config.yaml
n_layer: 8
n_head: 6
positions: "rope"
bias: "all"
tie_embeddings: false
lr: 0.0022
warmup_steps: 276
decay_fraction: 0.581
decay_shape: "cos"
batch_tokens: 32768
steps: 4575
Each number is 128 + 32 x the weight over its row's rms, rounded and kept within 0 to 255. Layers, rows and columns count from 0. Numbers have three digits each. The size before them is the row's rms in percent of the matrix's.

# layer 5 MLP up, 640x128, rms 0.0882, rows 591-639, columns 0-127
107:093139130154110137085115134161109168125129116150194102095078118105178099155099146100145164116092190154104177117146119163131156117173123201143100175153114066139159067099159130173192100071127160076173119157083107112120122125148113127120118130165110055083126117178125138177198148083178115078102152138123126158096092072090103128075087108139141118155153124118171141162151119140098127143070
100:168128080118167137063131126112200100145129151105123096106103135083141120158142078109145159125140121159192097155039187102144098142137138122111081196153077120097089107140119150151114134167211116143153160098113114121126185150085145211101129094175119134112045122150112120117136202150112140114152101123061126086129122152124177072155098126157108130126146150092145156132154133148109106075155
094:128195134123121119141082087078112223151078148077125134138165112118078127175180109114113171095104085172160229106133160138132115066132127144138144150170118099154112140136081149069152081107128168147144143150154085120115107141112114136112139094101075100098126153130125109204127106109184111108153174138127138146131155140095125116113143189145136131176180159115144142136109170109045082080105
089:138141135168172153146065116129089160109110145120133092125125100174152107120095135098157144128158122198119190160153180118191095087163057102128153091098082168110125101117099133113128092090206157172161148124144082165121146100150138178096089139133102127081074088030119106111129173110123123134121105117090134221135147155095177152158107145136147167144119116068104154122163153145118096162131
093:057182114180138074143151139155132088157101201059121096123115098106100137108111140132161120161100163107156161133120091067093136061127122135100165135130119094194122115139144120178185150148168171124102169131156091157138104165098078099135104157119117169112078175155139088094107177090136106139152185134126121150097087139122165174076110135124082110102131142178175095114100129058141145140189
103:095135126126142087143145130101124152155098097153173086129131060118156140081111124157118167123147140142189098109141114184101158137109154090163095121147055146123056141114105132157168038134135098112199086096125127072171143152089107152186162073145130168129159098135134110149209140125109157081067163130113125155147099127096135139099097126182161180120123197136078124183108148089105113124127
098:108121132129132142093107133082159134137093161138085113166098135117125150099180109164142137141121110165168182131099137089133082091067140096111110123081103050117108118084100182144197084107169098164148122112152158130149147166116120154148136157127130096175124138151116128075195125133255111112147177163122096179116128171148128128125116145103057106109154140157047162138101134112119057141155
096:130129116054151132160062117176101129158135101118139126100118101123104099120117137118151102116151103133152150060094199123180104069193160172138101169147126052186102156145179091105113092159146144142129098100107115124083113142118148136162136124135178182165062099197146172115157112082184148149157141156148133168155083070110107122089130198149128131085136128100090171172135154152099142139123
108:125102114119178109185139104135153146149068169077147076121051109110135107108110121060107123134135138114122119120148153185212140108096157138097095149162115094142084114111075073182127129092114129124155116114156139061140159122090114190155152134148180115080121170174129193139108107108101169150117123038130135131150150094147139159116126175118088120121145209130049145124138141138091141091154
098:145134135156175146180134161166116133144074156126148145114128134120131112124117141139071100144112189167153131148166121160156109125133188110104112171128125105104165085115060126102165127195102130153136106138153092145136105189133120118173100114116138096124058157082117130159102180075128119116132098040076140165122069088156166191141115103140083055121090103130091177152162133146059150115198
112:146143077112152123140145170181125114134074108140173126107100112068157162129097122148116183099137195129102173110141172129107131093185085184160105210144149147172067080128131110099115102114151121135203169077096072106159098162088170164180110170154131089099127114142090118052147135137134108142179104092133136155122131140107144118143124162092103055137148130147054168123125158112113152140127
100:102166097233165163105075174091109137139173101147100100141142022135148118117144105153133128112109118140101122120148100127142167143116126164109141148113122198116040087082150136147141058113083134113143149107090110145076115140132136150150165092106115139107135130174165118173141178100173095102160094094141186105185124122146087140138142110068137131144133144085114200137095083178126090137118
091:155107111151170048094088080139132112135095127136069149140105120123155093091139125099107172103134143198183117152159129087092078092173066142143088150130136133150110110096110148076135102118205135085162174075127071110096113156107147182111130125092128123129098119183146150086131111142202144092079133083135158122133130182109162160079125199114132151158159130163078182145138129168153165147120
077:088115136142124094148130184121130056145133166136148107185167171091115125134070109162090113156115140085087130143190086177114136132121142122131146081112155148122121091095138161159116158193124209117157132164113134130149140129147184144109148108115127130115152152193116095115132116167099115100108064067073149131120139123033164162135103134158113143149119147067124093095145106130045125192199
092:062165080132112125174115164178179155116117070126102123169093128087159091171152156115133152113136148182142138113097151063184171139074131093121098171096141095170124119043131137164143094104104102117113137117102181117085045131122164130147101137147107134123107170119166098102194123150162149079126106137169137116198141151164109122100115151137137106133117138062156120120113067199153099079134
104:073148098200150082045152133097154125147093138128186127117119125111149186162133075123179147157116156167132143110085091163140085101188141152117146111122133101146084116157105141166188167170171141149112150092156058100196161149153117108147113128111090141115071127127107129091108112086128127139102120154131139167147154039111094139118126152098114146128120132180126124061148122132053083196147
091:086140107135122157097166088129112102135084136136118093123114049081154142136115117096062145126104138195075162085207135197166092130216092124140089120090101148122138146119118141196181096143136106096122100137161058071113098191111146199114110118088131142084168142150152110132131088088124110092174180165120136144136117144160148153119103140104087184117129090137116142141135149117174160150138
093:133084104143122057139110134139126087156131078128135093134134133150154113117101122134137126097113154135108128151143149142148150091090122122110105159177089142110060152100196062142122095097130116086157099158144109141151143129062162127163096162127233084102155126167153112090203151102154141109145146077129109154086117162100145222051112112184120105103156143147134107085183168137134180162159
088:114087127158095091130077162113091112134126075107105121142144100105177102142216111070160115145167110087175155118145143114170128162098116112159115149107146089116103164089118143138109078094106142168158060090138072122118131154169160138109054200161148093135113175131115082127157109127105134128117163085131133165088146124117124153082107179088068110182141193152151157156151155175098058160151
111:114102114155176153131069100136122172096134185140219144111132097139143109105112133145159172118093120115161125128202161119123045107103095180146117108133182144132111108080133154160142110153142139137135045099169083129118159154068093138178099162110134090101130209140178110154176159082167102131095134094081168133062145087127152106116128131101089115151139142173084132116078134167128127089124
089:156155080138113125153150095104152161111111112150132164127120115113108130139172140149097146122076138158149128159186127125157108166130109137134113105093143128134106098189125158149112093177119153126181156108071118097161119144103119120121070147097163103185061110145139153094161142167188106129128155169143173108201141097173186112153089117203014082090086101111074074127119081177099129133137
100:153110128122135142094123142140111128133142075135120140122114105104211090148174182169109157127084233104135111124121139132130135149131084116091109190125189121124120075154139102127095147105109080174144129096053182081141091152125142130173110139146169143051155182124138081068164159095129146139104092064102115153220096089123143138162136126154100170158131128111102202120144138109129137111129
094:077133130110134120091084105146098136121115143179138083140122047114086133134140121103128166079136108083194189118104146150151107105077142196125086205180147119185118176159062136148146089112187091130098135143096135150114134148140150112128102166126126096150064119102122124118126146111216113129087212174108141141081136125138152134115137161108087111109173123147140160127125149081146074063132
093:141205117161169111101072094120099165139126184107148102087143098123142118077046100134135151116158089186126145124073175113110141152120113230122107137093133124165146128064086105129093119218113147080114165095086173136136137155131149104108120195137135144136145105112165122066112172128100161100091099074131157185135138101137169109118136173126139186141122107131146096141109128105186150111141
100:172169064123137160138104128148168090147139115108185062090146115101138116198120099141148187078087104137185116164090103138139121087129097161095061119104174055219141131146101127131146124166099143103169115136093174122165170093120135142136124088126156144050107128161182105140143107136157159123145110101100159089159052092095143115087175128119130142129185137117127160138143071092117128114112
093:156113088125122106096026110208177052147116116103175199089133137147123181151148123114173152122129119093110136137085136086129122199109100139109153141141134171153098049107110118125120130130118126156173061138152130104158141149107181132194114131108125101122172102144158087128141131129114151148100100143166174114118076077094157161115129175120145138219124087124087129084110123152137074140119
097:121136165173171132109123126162119071116104131095104145136147154159149141127103082157127182143120225144084108081125127121091130090128127110096089108101121127194090126125110153162198104119123145107150084062074143167144162134138164100111126104132164173086122140117124134045166172133181118098072107115127120158110075109151145128124103135166123181100097186064122130201112092162135144049129
100:164104129174185095174153098103140137136152138119192112071099068150161188089125118134044173118153177136099136104133132131187105107104130121173107126092115087159152163107107145142167077169118117160118116132161123152126104144121159100096113119116115040183127150102161134090086091105169134097188132176043087090132162108144114186119143122134115164108119129187095143112112105128057153134144
087:097168084175163120079168130136100129126167184107159114115185088131158132154152102096136231129122101103088095117118159091150101048130126165139165120083149102134173118143140173147138086151154141140083093152087113105105122141161153083146100092105139168163090131159110141153121168139102085166116148110177089144145132133153108165081034109158165118160104139057099181116170120138067128111132
094:092189082182129107129156030134128165146095141085137127131136082109166111104124171160159087111143144171104134147118095081123103123180143097099084103093107194129168164108126141160146119231125156088130068157147168154114149139090090182110180135135135155173099161131098112154142132086169170136156131133155144091143097095125128097078100110133145165088170182061120159101152101122104104138146
095:095138071170113157149119132153153150148112090138185109081138148129166134147116088066190114076159189121127198165110113067074131162116090141076094115133135131142079150135158128160138055121126154119109045081179177108155157130165137104205085085112141164140107103084138136108148091132122124112126134146124156151122112107138170151060139151119122121106132176101080074174160104113143132183104
093:086145136125170157188116170163135089151121163101137080125118133112122134093165151066149141123133162167106114137089171107220145110128088124153142097142099086143126067091083132167138133063161128188102129093054156052116110144083100190145147119127112170120147155097134137119116177114126074140142084124102108163117152143103144144124058110202103137190131134058148142097088143149118108124163
107:107127080102137101127110098206199099137045144140145142133095055086103138113121164157144113119106157115184133152090120149155098067149116149125122110132084131168130096096160109137103131153129152087190103053118121164127127156115154126159139111103130084059166154162138113027138083122204095159108175182133175105095165099113127146112152173129107133130146153104111164097169146125115101131093
099:110157116169172147118080121112125129136195136075161120135153091134167131124138105143118185095147114157169100081113123068105123200137151140189132076128090135061112125130053130230143130100104144097160077055146119175165139138099078136195111124111147171181129159111116129097143145073099162143166173119116150154125142124139137099117079123116113193103148150125092113092127085091120095108149
089:084122102099128138159117059156185144144177137103145164145074185116136103146138100117166124134121110161162132126117156100106127186124150079066118109143151089115084124093109111133146078126190151131160158104107146102164177180051136176110127183138118131145120175109068035082144148140119128124181054194084143103146118114141142132172169172160122107129123183083097118156116141133100101116145
093:072136125086140151142089126148160097111104132119141184121077119145140117095125098082132150109082152088141155131139130174209089042110100146045132131139176137119146154156143098110154101174097159152170161135112172189116156123062144122163136105125120106074162147088167057103157134118111129128095100137064169122077138118132192120119120186117122057184116138150133126089168096169118105120102
087:152107143107121167147138118168081122139113115117127140140097171135132076112136109125133111169095092144170203061131155095110146105136116149116103124147188075118114155106154094116120045081177149182169085141090105176063151113095129146123082112160120073140089144023169113147141168098124077120153097171159152190132150112175127125133094131174080171112114165122125186162146151154117118107099
093:061105143189121129147136113167112143154128052109155075143081166101125190128107134126201145116125123151169102136128129113180107127141095173149138148127089100109150103091101100145161060192148194091117138084103130161138172160100153059109181138109192119041110133090136092107110128049166159083087112102152100141145104156153115164118105104135144118118139176146112118105141108126171162108151
113:147145138166139121144096094097215116150098149068148088137107117138132091094127141129150193077140140141129154143177154137155092136120124133109141087077153130142106074034043149135152119104156133157205124121116117109168111152107125138121081163117108111149158110183162104049151149110133131113114157119119164169142143058142171119143120190198166149140078157151119126083053121098130131122105
111:129145067095118112059129095093140156108134092133205141169142071131133162127138092138131136096176136106167162112174129114106156082135105168099074130107195081131108137095114072127126138099141151159155096119116124083165145142141144167099133221169191154140187097168131125102167105160111087114157173116125187128138147109076180112128146134158090106169169116171120158066178090165120115130099
100:115057119096082136098103098148121187095142194143213070104128118092120149108057133151150183119112130134122128154096234136113143121134073108164090121145121115167134149095106105145121091148190134108127163150048099141150114146135133109116142184209141155083131177163097131116182149120115140083125147112107145211146132146130126142128100105123103142130135098153135118171059119123112110128175
087:068113117116126121126158182123128149143164164134103137159113111147105147153159088135143101151126153138141167155179085116128098106134053141151067171125155142083142135125164107106110057145129109191150140144148082114162185199109083142133066118162117113123112102164125091143142138166134052116095120159008075134140133141103128120111088135171048098161175093085149165107096135137126119096132
117:093217075175140109103087094139125113104113125089144098033081038095160166100113112139135117113147112128169149103131095122172101114151123190083063167084137117178134092144103055160122112134163185152157146115069154144113152139092174189113115134130199124152155155162157124095102169155174155160117156087123166129161152121100123128145118127138131149119136086098136138128110106101117121176151
101:100137160101102096115131112093156110144086143119100116137095123152081136188112121177169161090147152184108126040087085072095073106131118150042126131129125149140085097122173157131193127165133171166184119102095092162160144158080124133094144133181109129129095103130125138139171119148138149074116178170119139136148147139122166133102051123204150141072114168156135172119117071121134072125163
109:135127081113201125064166066146192118100139154132084092147095135125101128127150157090094152105110151172106159119118105122154123100173087118170086123142133108151123049103123137129091076179219098104137114126141122125128104162157166146197142108148143074093158204140123069126194137110162106166165132121106168161110147126110145148140126109203088132144091153108141168106150145115110190098148
094:123171113159153150144161123164094126133111126112127114077164072150181102139096120122113189149155091094146144144097141123150154131155102128144128151058115216113134108067133102131093094140169161129106088196151062117137129167122135161113099041075148110161137112072119134150103133128154109108162093080110117191098098159143137180127050137188184145104133154121093163176104102113070147129160
113:121136064210135084092118068127110146125141112127209136143165156123142145154061104145160154118147130123091112140094096125096153179117104170142121164104158159201156122127116114147134123172134168141136074163136100096160063135080175138141127179158153156104100114090090158100137195109127090051116128125138133139174051129113133116058134142129124178157115114111106124125111110145160140040160
101:077131101153134098121141109110146137118051132153137154105144125145152193156106118126050117080139210109168133156100173110161092111150139116161073122118074165128133146145100122139125151183138155102108053098098176106124111158082137183108107165106183131060137150123108107083159107160140111062111161061124155127137196126112174152114136139188084159085175104095096143110148081129137153136110
098:118155100112116083123154119152136120130176117156113117071125081144226118187032035128150084144075130130068145085088166151159097156140155137144119139121112174142141072134119165131118142120146198151140130094141158115127150173130158167094116078190112120084159141100129140112158133132160127086153164134095122222109115103148116124159139173088125132095128159159118147124114135105152181068119
# layer 5 MLP down (transposed), 640x128, rms 0.0776, rows 591-639, columns 0-127
104:085147154095114091135076125149092127076153158164086133095089178122142122133089148151148137107129141161110163129194116123099120093130159136093145157132120077147112159166200163133158077122107144129175137057175100176117058132143160161159179090065105149152113156125128072148079122092161089128122138127094133135153192112124102151162145066105103103123112100101110124132200096091182173198132
089:083061142168078152222106127136075157083116115158121109123155142098136152123134141099131116190204134132084184165157146091097138130120141109154165144101110149137080187095104120126127093078109169148132119125164127133088142154167133116174110181198106100161129158092158149139130097116068137139130116105184125105097092079102092126090134122146121068179062085166110183151125110134116172167105
085:157073122157079181156089129158175124142135121089055133077157072162103113150142178153118101139122168144140113155104096140179130130130124098129179143105195081135081134184157114171137162151111146114149142135152128118101114148170131105099115153060115149196133180125136075127063162138113164139160177143093121111105138068164136127072089082166070126108142104054105106155137142113142118153059
081:164161120124109083056140099092109085138175115104133157096170132067063131105162144175074137122121195044128120123090080127094136142149083179178086125104174124130118138112163140183111159134099096113063111108113166110142081101161099144134148135110114130122128190115165169101142095140109127129142181128163120048119114099133084143145109138178201154110151140168102157183107095085137127155137
093:156147143125105172148136120137142095077082161156138136209088093163166090098188124121092151160104079165085066140142157164134123072158131113156163129107132098116108108101124136174156164133087102162150082100154166137119132100120151102106107102110118089164130096155058155119140146160118150106194101146152112089113088138156076126135108172069104171164178159088033109185146099155116093150162
098:163189107119061142190130068160107139117173108125106147126104140142113111173138125062133152089061144082082081090115178105113174156110132101079122156121148146090097127089126176120143124170123171165179118123118128184130125125125154137097128149133157094112112071148138116161110105109138141172115095153137120160129172132111178069095193112155105045079152135079189092100139132186124127191146
091:136096157105129105075106123152130122169153101120173154109189083143177137149087196153096095073153099201157145121105095151144096097139173136191100127188064158160159198157091096138149116168103160094127133105082117109137101206119105121079134085121095138119166072136165092110134113155070185115142139140112162162166106137078118157131142109119169132129157097136099115077081152095100123112164
091:079115128090189149073096124099121122113100121118150141153120102151193092165150173168104123126132079128110081190082074174098154174140115155141133127128194176125072122145158177165091154162066146126047114126151128084164101158124091096083127148167121136111106194086138167120154073124115192097113133133184105163155163135145095147123130111152157102082111134116096119128123118140061115137069
101:127135089104097133107137074086125103141160148121150106163144122088104158188161091158136152121157161091205103197134129141107162137130068149093134110112108138111153122075139130126151132143149116074113135138119183160191148063046080123149144092105146139161175141116098156074099096066163089147139134162077124148096138082128143123108135139122107051085136087118172149111187177149188182125115
093:097176156120094142156158141106095101095118146135123134112111130084023143123127165114131100141178131085114102165183142144159140163120066151146086140156128099177173119095130172136090090095122150144122088078095082180105097084165143128122068114130120076144134153111155118159173141092130157141121116131147177136142089125227194089118177123167128172143117134184041116168142115101123118144106
121:124167072138096127129116180069048136179117087211150121101091105065144127198136166154131110126143114108171158111143158126089139136132091133106171104126143137103070148147105093167089168082183157164116150140141131126124132080125129113114103061140166104163128109108135166106122115119109163084131103196099089125088135148106095165142082122024136112176168160141139144138099186127141166113124
094:125111162124081078145141073176112116178134126117146096125110122148141084163100131110194156164149139147056140107097139170143180060149139132152146158133064133096131176127132082119159123185112181112185134156193178083179117127113089145133089122102127140083116158137110162120134070105143128144113134159103102125117128150100173077092075080090122167138199112117120136112135144068106065120195
088:129124148203136105117179159068096174150101119079136175137087147141080182085135131173138114152168106135139101154161145150134119115108156111156089133194088096146121151097093138136085083127164160075147145066115145172153128070129124115173103100095183049132180129146129143160120124110092155139098134121058061123153132124181087107170096120122086177121201145185120115109154120111113121093116
074:133133107098089122130129079123119164130150127108135146100119108137162111108169116133159139103172129138151151118089149093122148124117179168186107172117128115139114159177151077129136069109128053141087156096115115183075112155148054131170083135133152093124076157063108169151133126060182132101165161163139102139129093118170128078169160165094147107124201085205128162107131147140193126075070
084:050107153145167143087161134081176131139131087099090129198143107138166136194045106145126134106103130088168070145096091139119169151134149096162134138054130168082097115116149126097132144142132142113119144131103068091165111113137108093104142175114087144131147069127148159141114159183114105163145116168114141142115149122144069166164102188123124106162059153119151114140148105160187076107207
096:121068121099082128102095068116172088099146067142124121124126081176186127162103163166196090160107072128164127079161175132143138157175145153158167078141121127165170156157092111161062112120126173048115152076110137114102147131116122121139106097106164129164117096140071100149107175166142134095079173113147109142100156153191065127123130093115152115141088137185098123128171117132162165152142
087:057147137085115140048118135172124154129146094151084138093179137115127177117146117141115065146175146114121062116096148144211161159142097141082170153102100146142127149105184104107132133130123111152121140166126242129141139131148170121113155171139100132184087120135183079077138203107086111137118131106109117177071134159118101122138110134159138098079095179143151101118106129139149103080084
091:122160150160120121129151083124128122137143213062132155123142218143173139103126126133129126140171133109143171074150125135146133108140072163142141129155100124111148137144152122107117042182146181044122104111156170096086109107149181116157098113070138111143093174104103136090125130101164136166119140149112131114119119136132079137157085172094139064137022077114123108158123165142206104115109
080:107142113093120115120115127096173117143078161136112109163131079213073153108088112074117135171122087115091160106074099130158146108138097148195207138130149114111126143157139114100180149088153117127082151143108102138169121088134126165138128090133098138140113095176105184184100101127086138131127204183081121138137175087144175164104123148087129123128159093166155175123184116140141101114027
154:143095115122063094163181104115103074129132171144097107160162145121089112096146135169139160097112107126126148104145106143087158164134170152072153086102127171126112078131103117118196156108162172141145137155104134114209226127162126154099177141110141124110075142127138153174120137116084120128160148054139108064123113099133084144126137152068135121097119137189127159133054076128210125144104
086:079111083099180143102109117150128118159120087179179102165111134125160104106110122113104118043100157095095143085132119075077127135115163165152158173133093131109159096176128163090102141128148175111083152146102091119222151051123093108138154140090192142155163109118104061151134130081102130156111160147153158127165167072092142113153119139111174094166074123102136123105121159198149163160144
097:119138079145106136140142107065150124115109111120154127102135065109130134131111146141144113101116137052100174127095104137091071133051108192136154105160128167182204108126082143076125137105173132168131142166123138119090106112156149146111142146136171072109104115190068162181125153178135141139149143129163072078127089076112193124151130145094164119134164143133129180102083152142108087194195
095:174116164069178104078068169119128133146107164098090089178146123150122179161100154127130089169178174072113136136104088147150110139101095107155083138103176153140180110089117168148138131148122084219131097099099139127136119121154114165129115076159120101158188116123084145127100090156126118086094184109138132077196125094127145184089108118140117137120091099107135124150116166180102119128222
087:067148135079126057095148170082137083140102116174065086177096164097108169191151135170113177141185071167110149126111187129108147122106165073110102157168145131117130167092161147124086143142146075148131063127114113155149142132141113134123168159150123129104184119090074074135101176150105178111139147151129142121116102123139074103142160109090177084106101105144176123139141067109174096142172
098:150173149170122161154129106116143129136165109106096155081114123086092160126134124102120119094153074130100116137067130177138166108146100133199102138092164162116090119066125164185080113205148091115122150069100107151123094193132130168127139173132178114151121142077123072109169142124098167117085102158159139088118101163158127122092209079167131168143147152137076083160120162126111127078056
086:132118147100111153123130122114114104175139127131085147127124195161121084138089149070158125090165131170121180154066118135132144137162200098103168102146126090096092178143115125136168115107182111137107122103169150157126028150172102169121177144124167114148083105124120122100100125117113137095101082093144048109074077154080114097104112167160111135180155113101138151162071179153186193123139
087:116158134145093101118158163122116124184115133159150168123133139161185087085146138121147129104147089161151103124135141120114145141109118123099164134126097080085184205097148052086065099162196125136126123147085130125137127097103084101117171092127160104182148109103090143086143162124068087128101056136113094061127128148092121116141174188179149171106134142150213124148164097154160102130064
098:124123081117084117155078152141085087139164102098110097115129106158173148152153152168172156071174140127150122088181130104111161120079128119099089170066140180124112058149131098165131141127133147123193163140138118130074181148123094078114162209169148155151105115114112128154082082146079136075107108074104154122112136150153115155157089085144101166106154152161180071170159069119084139137156
084:161182150117181098117197141089164151163136098103135131163084083133144190149169140092099126078108112131150062134104107101125140124121101086095109121098068142112129165122090122174120095122167116148132125161120176150146196036121105182101132133113132158087167124090124094092098151160115096137209156171146147071068084145150110111136124158147118120183115146132101076124117112090184154183118
087:112060189096106145130091133168122155130072118123146098127131120178149110109146088117094081088205141069211092102154132088123128158098145093102158088165127175122139108115102125164125098098154125071163101141107112200138154109100053058160093102096166135167199181139169163103141115101097175122127118133100107136161170158149103163138132138115132139081155166131141134194104120095136138108124
088:118104108161163142118132111176146146096131114123077122122222143157122106106118115115143069103131141109139085129115148186119182143034073115176164077167155157141084167129074114161142107126102127108103153119151127118120120147143141119126073150117152146171065176140171137128171114210115158110138145164134054139149114124126149128123185119130105165109182061069108061108068117152106123140100
085:122123188124093075087111044150140160131133124107113177119129113050142087087090116140087085096123117115100159150125135112113090104163118149177146100135150116138137115122148179173143137152161110161136092198124122182168099145127149124111158132130169161114142125152169211102120085127082131124102110081148089193130090085116069102111106144128116114184108123220104068145182174088104151134145
106:121113142201143126154153103128137105156178131082114141118115105107111162110092151158138123134100134138131120120094116149180095213135086103084082126192141141158079110093102160186133157109194139065135148205099146144069125097107107128143076094027107113119189146126149127133157071149145111181112091161090111114175067131117112089163133139136124138119146123059130115131137124104152145103193
090:118134098089110104187150189154121124113116099084153171157105114095094076135098164121118143188134175135101100158124116091147130163141151103199092201100174121116095116159140131059141107154109145126100075119077134120196123105134125144080071089105145199138119114144167075149068130080162222109119145139149113140155086161093103138094172123129130133144153104089087091143111143147141147135189
085:087132166143161150168091184103141079127142172087159157139138138132152159127135108142095183150124170139127133146149105169109035109183181113095116164144112090078152140164147122153129087171160074118077096137103131135076111127141098134106078134102105167096119144131184097183190132159156143074131056103158139129114113078067074161081110103169096113178103154155126100093087159141114128171128
082:184047148126154172123139171111148069137101150167130085136164160086076185121081090113129125152116115123133116090170145107157105151055143053146121064132117136114163060088129136195125107152099152190135115150106139119169149092153121134135093122087116080136150148157141156157089109205164135172082134138149152152167123161087107158093155110090096143094099124148115133069144107132105137198115
082:074120138109165079145110128154079142114086156092133115123125117177123063116100155149148118179111132072119081162164086064143151131123140115137132127137156099124119080133141125114090158117121158133097130213106120094044114099155108127140175138136143116188103178181139186203142131136160119186120141141108114080141062052094136195132147126139157117153131114177168135122085085147137201141128
085:098148140175124087100180143108131129115175171172147173161136096144045144149100122164135162087126118092115170123132134096146145133162179126125158144134166073125127133120144119182118093198052155129149111103131109146135094134107099128088132147129072066133131101090119098126152093150158087119075095160083097084152184119122093161138199150109185150131103094119120125156104150090201200061125
128:183097151189107227103122137130134096100128126159117102120139124140105112100180096185142071181145150088147090116113081162117101098079133150091133133129099186158108094068134071124187115125121110112099115122109127120133105115118117145168164144175049144174101146133090153132078107187143152134091135138086081141161156123126164140119111108145175124059147154144142231141101153122179112105112
106:117088130142137147141119119107147155192111139096184115100158114084111120149165130158060086116123137096204142153136166082121119115117087090151122110112071122110148133093184139159138085139114141141065164136115172165164098116117124105112084143126245115161192092185126114072142131166125127094138119114103156124131116130110129096185126136048199094078131092126078162160170141146163135155103
089:165155101077165110142102184178134060127126102098181152168114173118092111107085144142185137092144160124141122150149130016104205161176169102121121125062157152112109170148112065119088098094172100167168134156112138178130084095130108195112113139141150151135127128130123099165101060102157050127103119106152103127113153142151096106111147174118143130112110096136108101154177112135165138111120
081:109103053143125095168121184118094124082163108067199147104186190119092122076093165091161136134147105117160149126154129117163167145161096095166172157093079172166124162140099109162108124153141142095102102104150145039125166104102113132127105148056142131146094125137106172084143131100118075140130172117191137135129080136142098147143147163107174132082193099152122112102110084153119102150185
155:137096180125127112127132163168110084107172119137107104126096133150063176136126143106071143110111163131149186166170120194140049150152161135125126133066154139141068160119157166114096124096117109170128111105166204158112072100156074123108146120138091207128107104040157130098071158141104111146108099131117160169134177146062180136137140135128138178060082156127127117134115126099143127154136
097:167136074134105117160115115170132170121064107137142156129062100099128102061157140094119080166117182133181071172130106107143159143148136137183116081124103108130119107195146093161098107085173093151113182131113129131144157110073138149119087096117094125108134148100144171135163065105105144152086120099127128097089135094152105193131138133137171210113180193127065166094120173133164132172142
106:193099124117156105124135099151150125143152111206092103101121163141128166112092052124107033115139106135144090117088114089144158101106131125120071061162134110091127183147066123164083130108115162122090126059151181174172129149143094139137118121117084139146154161104086142068157124200119114122126114178128142133184140095093204135102094133151177158087124131138152137140125189093125142103096
088:104127120141162114065119093080157110112196126112113162177119126154109095146140128107186084130151115112166122106122127153105094030154124115144159157085118120113096127153135067058166143120125102090109162098172172167115152117194056172134161106168124107081075150116145118169151110148134145125098163076083132113161107103157125096148129102134125177175170128157072130172167111158166170128059
111:140130154144109110110138127141055087142068168169108087178072072168149148196083192142093142134195124114145079118127104106105080135117147088086093113132128110121144088125144102129143064146068123151174145161123135121158193083165080138164151163117092142170168111100149112169135155118052100145185123133098172086070144104126097123173173099155158118100119147161121162144125134104144167146104
097:136123123139212117137145144135151111172135123091112140146129123220099114174112164139181116159142148128135094119134142168135140116117133094177123121100141099096114104153131103164118189115081145143116145098132115158041068159105134177088183116185192076140183083125058113175085116097105097099090094111151144113078154159082141111096071209111115114101113153148142113170146149112109137133082
091:125153087123150136165044098164144149124073132133038095099141173104095111111167186091194128120206101144141124166131135111155123100086184126130167166120113128174158189131120115114133140068120119081162117133119201157094099173099099159161117146121141149102132126103122158136113137154151126138128074172100153149161079091083073082138162141102154061090151120084154156170105159108124107150101